Part of a small language model's weights.
Size: 10 layers, width 192, 6 heads of 32, MLP 1152 SwiGLU, vocabulary 2675, 9.15M parameters.
Each number is 200 + 40 x the weight over its row's rms, rounded and kept within 0 to 999. Layers, rows and columns count from 0. The size before them is the row's rms in percent of the matrix's.

# layer 5 MLP up, 1152x192, rms 0.0768, rows 530-566, columns 128-191
102,214,128,226,208,94,171,193,232,243,276,176,273,252,241,186,225,233,214,192,236,243,215,235,162,210,163,233,219,181,131,156,123,108,185,210,189,258,153,199,225,238,130,166,172,183,206,210,198,179,185,203,241,185,187,195,206,227,196,156,126,221,286,212,168
101,244,195,204,214,225,215,160,241,235,233,194,262,140,236,176,216,145,185,244,263,220,223,280,219,259,207,189,177,268,217,228,130,200,186,183,216,193,229,214,201,183,243,143,177,255,137,201,139,260,257,188,232,258,153,242,136,168,216,165,184,177,213,197,185
095,181,214,189,261,185,137,256,141,164,220,190,175,144,194,192,251,200,192,221,92,232,256,161,151,220,189,193,207,250,275,211,184,124,230,207,208,168,163,164,192,198,259,198,183,166,70,186,141,160,233,207,229,215,195,151,231,134,191,216,211,171,184,218,167
090,190,197,229,238,215,210,154,224,191,210,252,172,240,181,171,183,187,191,216,279,206,244,279,159,222,163,292,232,179,212,210,181,184,187,246,193,164,167,187,206,136,166,196,212,190,168,172,277,141,203,188,227,163,111,132,189,254,174,227,181,214,168,189,200
087,200,196,136,240,207,214,126,183,245,172,212,283,206,231,222,213,224,237,174,157,205,208,212,195,221,186,229,213,263,282,250,207,246,222,184,203,196,217,275,136,225,177,205,223,206,229,189,162,227,241,167,250,180,187,197,131,305,270,133,179,237,165,212,150
097,226,253,175,214,179,229,169,224,219,188,189,149,152,226,206,171,231,235,223,261,167,138,163,200,168,220,197,226,159,312,161,201,224,196,261,223,229,202,283,159,167,150,242,170,230,190,241,253,246,213,209,227,175,169,147,264,283,234,286,193,277,155,180,236
093,206,212,168,219,111,149,253,192,249,217,259,222,179,164,156,184,203,216,201,244,173,162,246,244,236,193,241,210,219,181,251,207,157,140,130,188,188,250,217,157,160,222,233,246,189,180,199,120,219,261,255,214,153,220,158,160,124,261,214,217,193,258,204,155
096,260,200,118,222,180,210,186,227,116,229,225,173,143,196,210,189,211,182,297,260,190,246,143,231,205,243,181,121,252,242,269,141,251,208,208,222,192,252,196,195,208,207,182,182,188,158,179,185,191,216,181,169,242,197,172,157,176,151,259,196,111,243,275,226
099,141,281,227,139,168,215,222,155,229,180,210,199,218,193,273,184,202,237,248,272,191,265,206,141,207,177,188,215,184,222,174,158,171,230,110,204,96,209,192,289,131,163,116,156,190,208,167,159,199,223,282,192,235,281,198,151,176,220,216,139,211,155,204,184
096,157,161,153,249,164,168,234,196,183,211,218,229,264,197,289,188,210,250,182,182,225,193,194,234,202,176,151,206,160,234,143,159,185,120,157,259,173,206,236,140,191,169,217,188,147,172,121,236,172,234,190,163,232,191,264,195,166,220,232,215,216,193,145,194
101,206,151,299,146,245,221,252,231,155,198,182,162,144,248,213,163,160,130,220,188,232,215,141,253,170,241,222,204,225,171,179,231,292,179,268,166,222,219,161,134,183,244,214,159,231,182,257,194,133,131,207,216,194,172,223,212,223,227,191,203,274,189,184,213
101,97,241,213,175,225,210,195,262,198,145,233,200,323,167,251,206,203,196,258,250,142,168,182,183,233,241,256,265,145,147,258,202,181,164,252,152,186,276,208,150,249,153,274,184,243,272,216,163,169,234,127,207,246,170,210,192,239,212,111,178,248,167,224,223
109,245,200,217,203,177,110,176,294,234,145,215,284,246,177,246,254,178,217,272,193,131,284,238,167,267,218,262,252,174,180,225,141,209,264,273,238,203,193,176,234,246,194,158,167,222,207,200,167,279,105,118,202,263,105,214,118,160,203,114,204,195,80,184,205
100,200,242,226,252,226,200,196,159,231,186,186,238,241,169,189,247,155,160,215,224,196,159,200,209,145,194,158,230,122,251,217,189,206,238,183,235,224,266,153,206,283,296,287,188,218,191,218,206,186,184,147,165,265,246,175,223,278,192,137,215,233,160,221,204
098,198,162,205,195,231,151,191,219,132,302,185,182,212,288,205,186,235,187,208,201,238,285,241,206,208,178,233,140,209,129,209,242,203,196,144,229,145,173,211,266,259,168,250,184,193,245,145,198,114,276,300,220,192,156,242,208,216,216,191,216,127,189,203,259
109,226,205,117,168,208,204,136,231,171,174,184,173,214,232,84,175,246,208,239,234,212,167,154,175,180,266,183,233,148,157,150,178,197,149,246,260,194,234,262,193,174,157,236,188,217,178,188,172,194,238,175,284,191,212,146,215,221,193,191,177,212,216,123,250
107,184,227,176,167,258,223,201,219,125,148,218,214,205,217,219,206,268,236,149,162,103,242,183,202,176,259,173,229,115,204,216,170,225,180,213,153,210,217,190,291,230,152,240,155,181,208,174,161,195,213,167,229,202,196,206,212,215,224,175,203,208,177,148,246
095,113,211,216,208,196,221,74,166,182,145,202,158,311,173,212,247,147,181,215,213,233,185,106,236,195,229,140,237,174,227,182,228,180,124,218,156,188,224,189,178,173,170,180,179,132,248,100,218,287,129,156,143,212,185,221,211,205,171,181,201,167,200,205,193
099,232,167,219,210,157,168,235,164,145,272,172,230,164,333,215,176,189,215,211,230,159,219,169,131,162,249,332,217,183,223,201,234,122,214,217,248,258,210,189,222,219,239,210,247,224,177,223,204,194,151,137,229,236,213,159,196,111,231,292,206,314,137,212,222
109,138,164,190,205,189,171,192,199,179,207,186,204,185,158,198,184,123,211,208,272,166,222,231,162,143,197,238,215,262,226,218,221,158,99,148,248,221,232,192,187,159,252,212,201,176,260,184,177,220,278,199,124,195,167,197,251,181,232,189,230,155,274,177,183
092,198,131,87,255,278,220,207,191,194,168,209,252,197,195,82,183,263,247,191,212,153,230,243,192,212,223,166,244,196,200,237,174,302,237,186,201,215,166,219,135,219,199,270,227,191,201,226,173,172,222,219,192,210,203,175,144,320,177,206,184,234,199,188,256
106,101,194,230,247,213,205,288,231,176,282,210,184,187,207,183,206,216,186,163,139,175,207,239,266,146,243,198,317,136,263,251,172,158,162,209,161,262,224,246,187,230,241,247,238,197,210,207,154,231,190,122,215,227,104,236,133,171,223,232,164,138,207,203,127
091,240,271,157,138,159,204,140,176,242,224,274,226,211,229,163,237,218,173,167,212,185,68,211,201,131,280,165,235,259,229,249,187,202,160,237,233,256,184,245,173,167,192,229,181,169,151,285,235,150,200,116,241,146,257,161,195,253,167,162,280,213,194,233,128
098,152,184,179,230,199,125,209,198,247,170,186,202,212,238,194,211,175,263,250,155,256,197,224,228,193,202,196,245,145,222,229,209,173,128,232,226,250,150,164,177,184,171,152,177,248,188,253,182,230,267,225,233,222,310,230,107,256,226,249,210,196,170,203,218
102,234,137,285,267,192,230,178,252,181,229,181,141,224,173,210,131,274,126,237,222,197,251,133,231,128,196,191,183,190,195,183,254,214,238,205,208,227,248,212,201,205,254,91,212,217,143,207,221,192,191,194,214,144,196,246,306,181,166,231,223,156,151,254,169
098,255,178,227,171,256,151,281,166,224,176,194,197,184,231,250,199,163,196,197,257,234,160,192,151,179,141,266,238,212,236,186,227,160,183,173,161,179,159,239,184,251,184,229,212,220,249,155,150,156,194,159,215,186,168,174,245,230,152,156,130,147,232,160,249
114,263,220,152,220,172,231,203,204,168,226,187,212,183,198,209,147,257,193,224,157,207,240,228,277,263,186,226,197,288,244,207,239,213,254,187,226,141,224,245,178,224,131,205,191,200,238,152,186,206,213,222,147,191,237,128,154,197,150,216,293,236,206,121,191
098,201,202,164,215,197,197,202,229,145,173,175,222,146,195,225,287,196,217,181,188,214,133,234,224,180,165,177,242,205,237,183,153,98,223,207,198,125,231,255,187,256,137,257,194,179,120,233,216,255,262,211,201,247,118,186,207,315,132,168,205,200,221,178,199
113,211,214,267,196,246,143,207,274,222,190,166,202,171,134,229,204,197,160,261,190,195,148,178,120,192,190,178,195,190,162,184,235,204,170,164,251,173,186,155,249,236,196,226,188,208,246,224,288,238,139,151,286,179,188,234,219,167,208,115,118,222,194,331,177
091,207,185,200,171,153,175,209,208,252,179,170,221,160,116,204,207,201,176,237,215,170,204,226,216,202,166,201,145,214,264,253,211,112,208,233,220,239,211,196,191,169,243,226,155,235,137,215,180,207,190,225,273,169,179,235,175,289,232,168,124,304,186,225,233
100,213,143,228,232,213,193,282,209,148,174,130,168,232,202,178,191,193,232,211,216,246,245,228,147,142,178,239,215,248,201,116,232,263,251,188,231,264,218,253,190,242,188,192,135,175,226,194,120,226,233,188,122,105,263,199,133,201,237,194,255,250,196,158,241
110,159,163,160,124,235,158,220,211,217,204,128,184,210,164,208,139,247,138,213,191,260,185,171,186,160,189,222,171,212,215,242,219,247,202,155,200,169,154,156,227,133,233,171,154,201,132,220,312,163,192,188,202,152,188,236,171,136,214,208,187,172,220,163,248
099,198,283,228,199,206,173,170,235,241,152,235,192,131,157,205,243,145,286,214,219,190,193,226,164,214,183,199,193,239,155,216,242,186,201,223,179,211,257,154,181,211,180,187,201,206,236,231,235,190,218,229,187,267,178,262,250,144,208,145,191,193,219,224,233
094,210,133,261,233,190,226,239,179,200,175,253,243,150,237,196,201,226,219,176,232,223,199,228,197,172,233,234,163,195,170,209,142,154,235,217,178,213,305,250,195,216,165,202,160,188,178,272,198,147,211,253,176,180,245,210,232,99,299,255,169,147,214,194,174
099,189,176,206,231,201,170,305,209,192,257,143,137,184,229,302,231,68,197,194,154,142,182,106,188,221,227,176,108,159,191,208,181,199,163,229,126,149,222,210,234,197,224,258,147,219,201,190,220,216,179,282,215,235,218,209,241,271,182,168,197,155,242,233,168
099,191,193,224,124,132,205,250,302,195,213,210,190,200,284,246,213,166,179,209,202,199,176,190,196,270,229,139,201,172,180,165,147,169,250,208,152,209,207,162,266,253,206,151,215,176,208,179,152,220,110,305,198,235,247,225,218,215,226,90,163,205,159,168,204
099,187,160,177,244,212,254,176,166,207,158,272,168,188,226,187,204,168,222,242,272,167,153,129,203,183,234,203,190,212,236,149,143,211,215,216,208,156,165,166,226,155,241,151,152,245,200,202,172,203,157,220,149,244,202,134,248,279,173,196,221,190,212,229,240
# layer 5 MLP down (transposed), 1152x192, rms 0.0747, rows 530-565, columns 128-191
102,162,177,171,287,153,149,198,161,214,231,228,249,116,215,249,240,122,225,187,213,230,272,207,215,235,191,181,209,281,194,257,198,157,244,286,129,184,254,160,252,185,172,241,155,194,205,212,216,215,236,210,195,180,181,180,264,191,224,260,118,158,212,275,155
099,235,166,233,193,267,157,167,182,211,200,181,224,122,189,227,144,238,200,228,222,180,250,214,209,266,178,167,204,177,210,171,215,184,228,232,184,157,214,164,154,214,200,133,172,221,264,240,220,182,257,183,312,230,246,199,209,230,249,247,229,193,191,169,274
100,240,177,168,234,84,185,179,177,265,219,221,263,154,252,282,166,209,208,204,180,279,152,266,219,239,195,215,181,248,210,200,188,201,224,253,207,237,184,116,236,175,221,199,210,222,159,211,139,194,197,235,118,220,234,217,200,163,178,200,228,160,182,189,208
090,204,116,177,193,159,297,184,227,138,183,223,155,195,167,187,109,217,169,180,201,161,159,263,214,191,195,213,195,259,226,222,139,159,166,226,183,161,166,166,265,224,225,200,186,210,224,193,186,194,212,197,168,243,177,191,188,195,263,240,182,134,154,190,185
091,203,163,184,244,318,163,167,205,198,136,114,255,258,243,197,213,224,142,215,214,147,216,229,206,278,174,218,158,212,198,231,223,210,172,210,215,187,189,237,138,192,93,147,227,186,191,203,190,272,220,205,144,195,196,174,148,207,272,184,185,165,207,217,197
097,238,248,132,190,227,167,286,190,217,231,122,230,228,226,158,189,180,221,258,291,182,180,251,175,255,246,253,222,255,227,187,218,229,192,219,121,217,223,208,119,213,159,219,192,188,182,165,115,188,259,123,195,190,203,153,225,282,241,184,165,260,204,207,194
096,262,165,223,195,169,145,198,196,180,189,178,285,243,158,228,164,217,217,140,147,177,212,259,157,223,212,165,244,143,183,221,172,246,216,211,181,229,179,220,190,161,184,133,172,116,196,272,192,240,199,245,315,267,200,133,177,185,219,235,144,155,207,185,206
095,244,229,138,227,189,199,190,155,203,213,180,194,180,195,161,193,238,207,215,227,207,175,194,206,145,273,213,98,172,173,263,155,200,175,222,232,177,140,175,216,216,219,197,196,193,237,209,197,223,159,232,226,195,165,219,253,188,231,209,212,231,202,271,140
098,231,200,231,239,208,209,222,214,204,230,183,183,189,179,164,245,225,253,148,199,165,194,183,194,227,248,253,260,186,282,219,239,210,159,209,156,194,134,100,179,170,236,144,258,207,186,220,185,168,211,217,316,212,215,199,182,149,202,264,222,224,160,241,235
096,214,170,224,209,116,185,199,139,123,250,216,191,179,214,225,172,207,206,242,220,225,241,187,211,215,157,197,171,181,182,185,177,185,146,267,206,207,108,225,241,207,169,171,240,138,168,228,259,210,209,137,124,153,213,232,233,216,241,163,255,193,207,184,184
102,186,217,210,225,200,214,228,150,237,137,203,269,203,144,292,229,169,233,205,263,146,213,213,125,134,200,173,120,178,181,240,283,154,197,207,254,205,191,215,259,210,262,177,200,191,222,202,130,168,189,177,272,249,212,204,206,119,197,145,206,237,145,199,239
101,167,148,138,246,145,236,225,193,220,271,178,244,254,204,186,132,237,176,226,291,184,209,234,212,247,246,211,157,175,286,148,141,195,291,152,180,228,235,146,235,209,136,150,166,191,220,203,187,215,167,179,196,233,182,227,271,145,268,172,137,180,178,211,205
107,169,177,192,198,175,262,257,218,199,186,157,181,193,188,157,258,165,216,167,185,234,126,147,257,160,240,116,167,186,247,163,228,167,127,187,236,245,148,160,228,232,241,256,217,206,224,195,188,181,205,233,83,218,136,209,212,182,208,207,184,182,202,218,171
101,203,205,234,245,175,179,198,159,204,195,182,230,240,229,220,190,239,217,198,295,222,215,233,125,216,243,204,194,97,216,198,188,122,179,222,238,193,231,207,223,221,176,230,212,188,159,191,160,197,213,259,161,209,262,195,160,215,148,226,163,158,186,222,258
100,171,193,181,171,182,214,217,228,235,162,214,264,205,216,178,142,157,209,120,187,200,208,208,153,157,199,280,202,132,284,163,190,197,179,211,171,221,167,197,181,263,200,185,195,203,252,168,209,259,162,171,207,244,194,159,209,263,263,175,231,182,199,188,237
109,134,244,194,183,134,184,211,217,227,160,131,183,163,266,115,193,227,193,244,174,254,247,165,204,208,238,205,184,196,185,127,148,214,172,181,233,249,173,230,238,242,256,215,203,239,267,191,279,245,258,196,193,219,173,233,149,184,202,163,173,163,129,174,212
108,150,199,242,190,192,206,221,162,216,199,165,231,221,228,322,231,62,159,227,226,245,190,193,179,207,89,164,216,159,233,146,187,180,204,186,245,197,277,141,192,219,257,168,282,258,174,142,280,243,183,179,242,212,228,245,185,208,214,219,196,122,202,137,131
092,208,237,164,218,125,140,170,136,174,292,222,135,202,169,208,257,223,224,236,213,205,220,178,252,199,204,135,214,179,256,246,171,216,139,213,238,181,213,199,193,164,181,205,233,193,207,235,158,173,252,191,323,134,189,224,180,195,162,171,194,267,206,149,283
096,184,302,172,144,193,176,198,234,116,222,136,213,182,190,94,251,170,217,209,211,163,179,172,190,189,175,130,181,218,213,191,218,197,256,229,125,240,203,178,176,209,240,208,227,143,214,155,186,148,175,222,143,222,199,219,182,171,260,209,183,181,189,182,213
109,214,203,185,169,182,285,174,195,196,159,228,165,132,162,180,121,170,193,154,188,204,199,148,228,192,236,216,220,193,166,194,205,167,293,171,250,199,197,147,237,219,212,195,200,201,201,159,202,135,207,180,249,211,232,266,196,180,193,223,203,214,171,146,201
092,208,189,148,227,248,244,163,249,141,193,220,166,229,191,243,192,204,232,235,190,256,133,194,171,181,251,180,138,177,171,162,176,210,247,223,250,204,200,151,244,112,219,250,209,134,230,163,204,185,173,192,97,208,233,235,235,222,229,224,201,282,199,156,131
105,172,218,153,245,238,186,169,215,260,269,274,101,161,136,242,198,237,237,187,220,131,246,147,248,226,154,128,194,208,159,164,193,189,186,179,215,217,174,199,237,253,188,224,130,208,200,209,183,297,169,173,161,168,161,177,235,176,247,167,167,188,208,251,189
094,285,229,223,238,159,111,208,250,203,200,249,233,248,217,204,194,252,173,217,166,206,228,113,197,193,176,263,241,235,274,233,238,245,207,214,223,181,199,213,188,184,147,159,265,83,221,195,239,164,220,189,84,177,225,178,238,228,208,177,185,172,164,174,167
101,186,244,195,157,255,234,199,250,241,226,157,194,193,168,150,175,235,214,230,165,223,129,130,202,251,193,190,205,229,170,136,160,263,185,147,146,125,146,212,198,183,153,220,199,212,201,127,281,244,281,145,185,230,274,187,179,250,304,171,281,172,216,158,198
103,154,158,135,207,192,210,123,176,192,251,236,258,260,197,198,181,171,250,249,110,123,242,201,205,192,254,256,220,224,213,203,174,177,216,215,116,209,121,222,181,186,157,231,162,229,224,225,183,219,206,163,218,211,207,179,187,235,187,178,137,253,229,148,158
098,111,203,201,176,192,227,262,196,219,116,228,213,208,194,194,258,152,203,188,199,176,228,174,170,184,160,217,178,234,283,171,226,247,150,239,191,178,242,243,203,263,237,214,133,215,243,157,214,230,314,209,163,227,207,309,179,235,206,102,113,177,209,275,194
114,199,166,229,191,211,218,239,242,223,167,142,232,152,159,155,192,153,191,216,280,238,161,155,196,219,209,173,153,174,216,215,100,154,176,136,197,231,199,162,253,213,208,234,207,250,158,198,224,231,210,165,188,205,182,249,182,218,195,175,262,166,213,252,298
097,177,236,162,191,248,275,130,248,163,182,190,173,163,199,189,171,254,280,244,225,171,233,219,161,268,213,198,276,198,196,210,267,198,222,226,236,183,235,154,105,211,228,143,274,122,237,176,212,138,277,248,269,183,165,242,143,245,279,250,225,204,123,221,239
111,252,247,142,262,207,206,176,202,205,234,181,223,310,174,237,142,280,196,181,192,155,219,236,203,217,257,238,254,230,229,278,169,177,332,168,89,166,250,191,203,173,122,167,274,212,265,218,243,221,123,210,250,155,262,200,175,202,186,179,206,155,217,148,175
092,233,241,163,180,212,211,188,194,185,203,265,204,214,270,170,271,145,133,229,134,212,222,201,153,235,174,227,209,235,233,186,226,202,179,207,194,164,211,204,174,208,217,214,229,298,101,231,142,249,173,222,236,270,204,94,164,286,207,173,170,276,166,242,173
100,150,190,228,239,204,187,255,266,116,258,250,174,237,246,184,182,163,143,285,255,206,176,234,157,187,188,157,210,140,156,196,176,269,195,250,181,238,189,232,176,246,226,234,151,146,145,151,155,239,221,177,90,180,155,243,124,184,247,181,222,199,196,171,200
112,210,223,273,167,149,224,209,160,242,195,144,203,223,199,169,233,72,198,191,168,210,172,198,232,190,167,120,231,165,156,212,202,188,198,220,222,234,187,235,202,123,249,183,224,176,127,214,178,175,169,167,190,256,192,212,182,252,208,215,170,100,156,234,280
099,182,161,179,270,149,241,131,135,329,174,179,153,177,183,207,99,194,268,173,140,208,218,158,220,190,135,233,167,215,222,195,223,168,230,167,224,157,166,164,179,152,260,246,187,185,212,206,95,210,215,152,119,197,219,161,173,198,194,198,225,200,211,232,181
094,210,211,220,213,209,280,156,163,270,206,247,212,152,180,169,220,271,184,218,99,256,164,191,159,137,235,223,227,294,142,264,193,227,163,247,169,212,203,222,165,266,263,201,169,242,215,199,241,224,147,249,169,170,177,197,204,169,215,262,202,154,214,169,177
098,276,209,181,225,156,271,172,125,192,310,186,256,297,153,261,221,225,131,185,154,117,191,251,142,160,294,112,218,257,195,225,241,222,169,236,169,156,214,207,221,254,192,158,207,166,216,189,233,149,187,195,209,217,196,227,194,205,236,269,221,231,225,212,152
095,218,207,225,168,217,177,174,215,205,178,222,205,176,205,167,226,236,187,196,136,233,189,141,196,114,231,261,305,226,236,264,256,169,195,281,260,222,211,250,185,169,230,139,210,214,245,211,148,235,182,208,252,158,165,174,171,217,217,173,237,264,211,197,212
# layer 5 MLP gate, 1152x192, rms 0.0802, rows 531-566, columns 128-191
097,214,158,258,242,183,282,217,218,202,252,279,184,118,266,158,182,241,154,214,166,244,221,209,256,154,191,220,168,190,215,223,202,171,171,238,167,264,242,240,172,206,136,137,240,191,158,162,201,189,227,165,152,178,140,196,168,195,175,188,244,205,156,194,145
093,147,165,177,223,162,147,223,207,223,229,149,251,271,164,238,100,196,237,226,220,239,84,273,145,180,193,152,200,202,214,258,274,138,197,236,168,266,203,222,190,282,233,198,170,171,201,205,188,181,262,169,168,192,208,188,202,213,211,224,254,122,202,213,122
088,244,219,177,183,289,142,123,181,223,213,231,206,221,151,136,236,187,212,230,182,198,125,203,217,217,203,250,172,187,203,237,254,164,153,109,219,165,192,212,256,213,204,237,206,138,169,215,191,150,198,192,133,238,148,184,198,253,199,160,170,223,213,147,228
099,154,191,167,217,170,198,145,156,209,208,245,218,245,137,240,145,181,304,203,142,183,217,233,208,162,176,240,214,251,259,215,184,214,162,213,265,153,240,218,168,194,258,173,222,141,181,244,213,292,233,202,86,226,198,204,206,195,231,147,291,176,161,147,187
094,205,178,223,197,202,167,178,160,182,201,188,167,137,249,186,191,204,238,248,214,214,208,134,218,159,203,177,270,218,201,236,187,210,201,271,216,281,230,208,260,194,230,205,200,149,182,199,285,247,161,271,182,194,248,257,262,172,182,275,241,245,151,117,171
093,192,194,177,185,166,216,176,260,190,245,195,183,131,155,211,158,173,186,175,199,221,213,148,192,262,139,202,259,229,208,208,190,156,221,186,185,268,160,116,223,256,257,188,168,232,243,199,164,216,162,178,214,113,207,183,223,221,215,125,222,212,202,166,169
094,276,191,221,170,238,242,238,303,140,189,226,304,203,164,202,152,172,195,244,190,177,192,191,183,226,215,184,137,246,214,247,182,250,224,107,237,252,213,170,118,244,160,193,180,115,142,197,182,269,206,157,176,280,92,176,144,240,246,181,205,172,207,251,204
107,212,285,161,150,255,200,253,164,162,223,200,268,155,161,194,199,190,187,233,158,210,208,225,182,233,220,240,172,142,220,181,152,218,247,108,162,186,249,214,249,161,124,189,206,210,224,152,157,211,189,200,223,136,237,178,155,139,235,206,137,210,169,223,155
101,256,154,213,214,181,224,170,178,215,191,131,192,141,277,190,199,169,182,188,150,179,198,197,223,132,191,220,133,236,163,260,210,285,250,178,177,158,242,135,199,185,215,97,265,170,224,230,178,239,167,245,169,100,225,172,235,239,153,195,168,199,185,216,209
098,277,199,170,192,234,210,172,200,174,256,289,163,224,229,125,233,220,190,148,214,313,203,251,203,222,186,234,241,199,217,196,192,261,173,223,175,181,169,198,172,135,152,129,188,235,239,176,264,231,263,182,162,159,203,169,173,178,253,288,129,234,209,156,153
098,256,170,256,239,217,211,210,192,211,247,199,164,269,206,182,176,144,193,269,187,182,264,174,184,206,277,187,138,168,144,142,164,147,105,160,125,188,160,149,192,199,220,208,201,219,114,238,212,184,218,184,182,206,231,123,184,250,212,180,205,205,185,173,211
107,123,230,174,212,156,200,185,236,220,200,153,197,243,116,205,222,166,207,167,189,241,153,213,153,253,162,163,177,187,231,214,175,144,200,193,246,181,214,206,222,169,238,239,120,167,189,147,150,232,155,189,196,182,237,230,241,235,156,140,170,108,196,233,274
095,170,183,150,96,188,178,215,138,105,214,244,250,247,113,179,193,166,188,168,209,195,156,253,185,242,259,233,210,173,229,248,171,162,170,189,201,170,219,239,124,205,191,245,168,194,193,183,223,262,199,182,173,170,182,157,201,107,227,277,165,187,208,234,223
101,224,198,186,194,191,187,215,188,218,156,123,169,168,241,186,145,178,194,212,163,170,105,193,256,138,212,264,251,124,170,168,137,239,110,325,174,226,221,250,229,177,101,209,205,230,215,200,193,167,220,213,165,199,213,218,209,243,200,246,192,223,142,259,211
105,222,184,172,172,197,254,181,216,168,273,257,137,182,140,175,212,184,181,207,160,159,197,204,232,127,173,209,186,207,175,157,154,223,171,232,275,143,147,252,224,141,176,172,165,196,200,150,173,231,198,198,209,260,187,154,229,217,245,221,204,243,200,186,193
107,229,157,147,137,160,160,179,206,156,173,269,256,255,185,243,232,168,226,215,197,122,192,219,201,183,154,139,181,129,237,218,180,228,181,183,203,152,172,215,177,255,174,233,252,201,244,185,203,202,185,243,206,274,189,277,168,267,197,237,230,251,174,250,133
095,81,207,187,208,152,191,199,223,174,193,282,300,223,186,210,208,219,147,246,163,326,196,125,207,243,213,116,219,197,218,204,227,156,265,146,231,164,192,191,209,210,249,162,257,216,214,262,194,172,213,224,208,229,220,213,214,198,212,193,140,192,230,177,180
092,220,194,165,196,190,212,219,156,211,173,142,154,196,171,227,176,202,199,181,166,284,285,159,185,171,178,156,221,199,183,259,170,256,240,173,255,143,195,212,258,168,180,161,183,263,152,151,179,158,185,239,236,111,265,243,219,183,228,170,156,167,211,125,120
109,242,218,206,177,139,246,183,167,270,205,228,192,195,256,219,174,274,132,212,204,244,187,131,154,210,201,179,203,226,180,263,171,246,186,255,203,209,190,190,317,188,187,165,193,193,122,161,220,186,151,238,191,194,199,232,218,201,151,245,240,175,143,231,238
089,224,240,166,217,160,175,162,205,217,207,204,249,177,281,237,211,212,98,206,181,213,220,257,278,192,274,196,150,164,218,174,228,168,208,230,192,223,209,206,163,253,178,211,287,214,190,202,175,193,254,183,211,187,132,229,233,144,221,295,202,227,165,269,172
106,218,249,294,181,236,265,160,197,170,250,201,213,226,133,166,180,217,168,288,180,187,161,219,236,212,225,240,179,181,157,288,189,184,235,267,153,193,194,168,185,200,148,221,205,169,190,181,234,212,181,167,165,147,171,191,172,156,235,162,215,268,201,250,205
091,223,154,202,160,278,144,348,187,202,251,143,225,282,230,200,159,229,279,216,227,173,224,179,177,200,216,173,241,188,197,218,173,227,296,159,164,172,230,235,212,232,193,164,193,227,156,228,292,248,230,236,219,169,224,227,245,223,230,156,174,233,291,214,143
099,152,111,170,220,170,203,149,228,260,223,221,199,185,237,212,215,194,139,133,246,133,279,206,184,207,221,221,178,200,211,226,150,175,214,218,269,268,149,162,217,225,186,195,133,235,209,149,214,222,144,303,227,185,215,235,246,204,189,257,165,183,243,262,226
096,232,200,256,164,203,219,147,203,291,264,205,262,164,175,192,153,229,211,196,219,174,192,194,157,205,156,208,245,234,176,164,155,223,244,185,168,159,165,217,254,194,160,187,203,231,207,172,262,192,177,201,228,258,230,226,198,184,264,204,137,199,163,172,250
095,216,159,240,145,206,195,279,192,141,236,180,254,195,184,208,210,144,190,205,189,182,241,355,192,217,193,263,216,242,222,191,222,179,224,172,213,212,198,219,210,217,179,197,215,209,223,228,184,208,205,146,130,163,215,164,264,184,214,225,249,173,123,183,199
111,177,285,195,208,217,254,198,155,199,97,175,176,204,148,211,206,210,170,161,158,213,185,197,188,227,199,247,164,252,177,238,180,203,195,202,205,198,273,233,185,196,205,201,212,186,185,173,253,214,273,176,216,161,224,241,244,170,191,226,206,243,197,199,189
097,192,167,231,151,228,267,157,230,186,167,201,151,135,198,216,228,118,216,186,200,257,197,248,200,189,176,188,245,201,178,207,220,219,216,244,260,176,184,179,221,270,192,184,192,167,195,236,196,225,259,220,180,250,206,296,151,227,154,245,245,242,178,195,242
122,181,174,257,147,189,209,174,226,133,183,209,193,150,218,194,165,186,269,266,133,227,156,226,248,192,136,187,152,218,195,219,214,214,163,224,298,148,200,280,184,179,209,189,144,178,207,212,165,244,256,269,178,205,184,227,189,195,191,157,264,114,183,192,216
097,227,183,299,139,194,118,199,138,181,172,185,209,199,173,241,73,215,179,255,190,200,134,261,193,160,174,203,213,185,262,282,187,112,226,254,199,110,273,235,240,165,216,221,161,229,186,189,232,173,219,178,152,143,185,299,227,215,173,171,252,212,137,212,229
102,204,237,215,234,184,235,148,212,224,236,285,191,171,208,243,200,145,179,206,139,167,179,178,228,222,247,197,219,147,103,260,160,247,133,192,149,128,240,200,201,146,234,253,183,193,179,215,250,228,171,261,159,257,141,200,293,200,193,211,199,173,171,188,102
113,168,263,196,205,214,129,165,197,233,193,230,209,173,211,239,189,154,245,277,222,151,220,181,201,271,234,191,136,127,227,197,172,164,184,257,176,167,164,236,221,213,162,252,93,193,272,190,192,201,224,218,175,284,154,193,179,204,228,232,208,218,253,157,333
094,200,192,234,182,143,219,191,171,227,191,176,143,189,285,209,215,234,217,183,165,214,276,152,116,202,237,226,223,200,211,155,189,98,208,165,261,209,121,189,221,193,215,169,255,214,145,228,252,264,164,197,221,185,247,219,149,267,193,193,184,105,153,151,222
091,248,233,265,221,249,134,211,161,189,126,158,208,172,154,209,145,225,233,240,186,274,206,177,140,219,225,158,188,155,147,235,205,180,213,211,241,197,133,279,298,202,233,152,150,231,192,125,235,172,243,200,202,161,200,191,179,161,179,183,204,242,215,193,161
100,205,181,138,156,166,229,188,182,222,165,210,201,189,183,179,218,202,231,137,197,154,164,174,306,265,145,227,196,128,227,169,213,242,195,180,211,179,188,310,214,145,188,155,203,206,192,181,201,159,139,216,153,173,207,209,213,280,135,186,192,180,258,162,151
096,234,149,149,255,180,203,199,237,212,178,169,114,264,246,174,182,261,264,217,149,294,168,155,227,273,190,195,219,255,221,196,189,160,195,204,82,206,169,212,264,176,222,265,145,181,158,162,206,92,164,269,200,175,233,154,147,155,165,214,265,129,245,169,141
105,179,235,200,193,172,215,168,234,154,159,179,167,181,222,175,144,200,203,250,216,149,168,229,196,238,249,163,225,159,165,177,192,297,218,303,162,195,204,154,175,199,199,195,216,183,222,216,185,191,195,181,203,218,252,141,176,227,227,276,278,270,142,182,219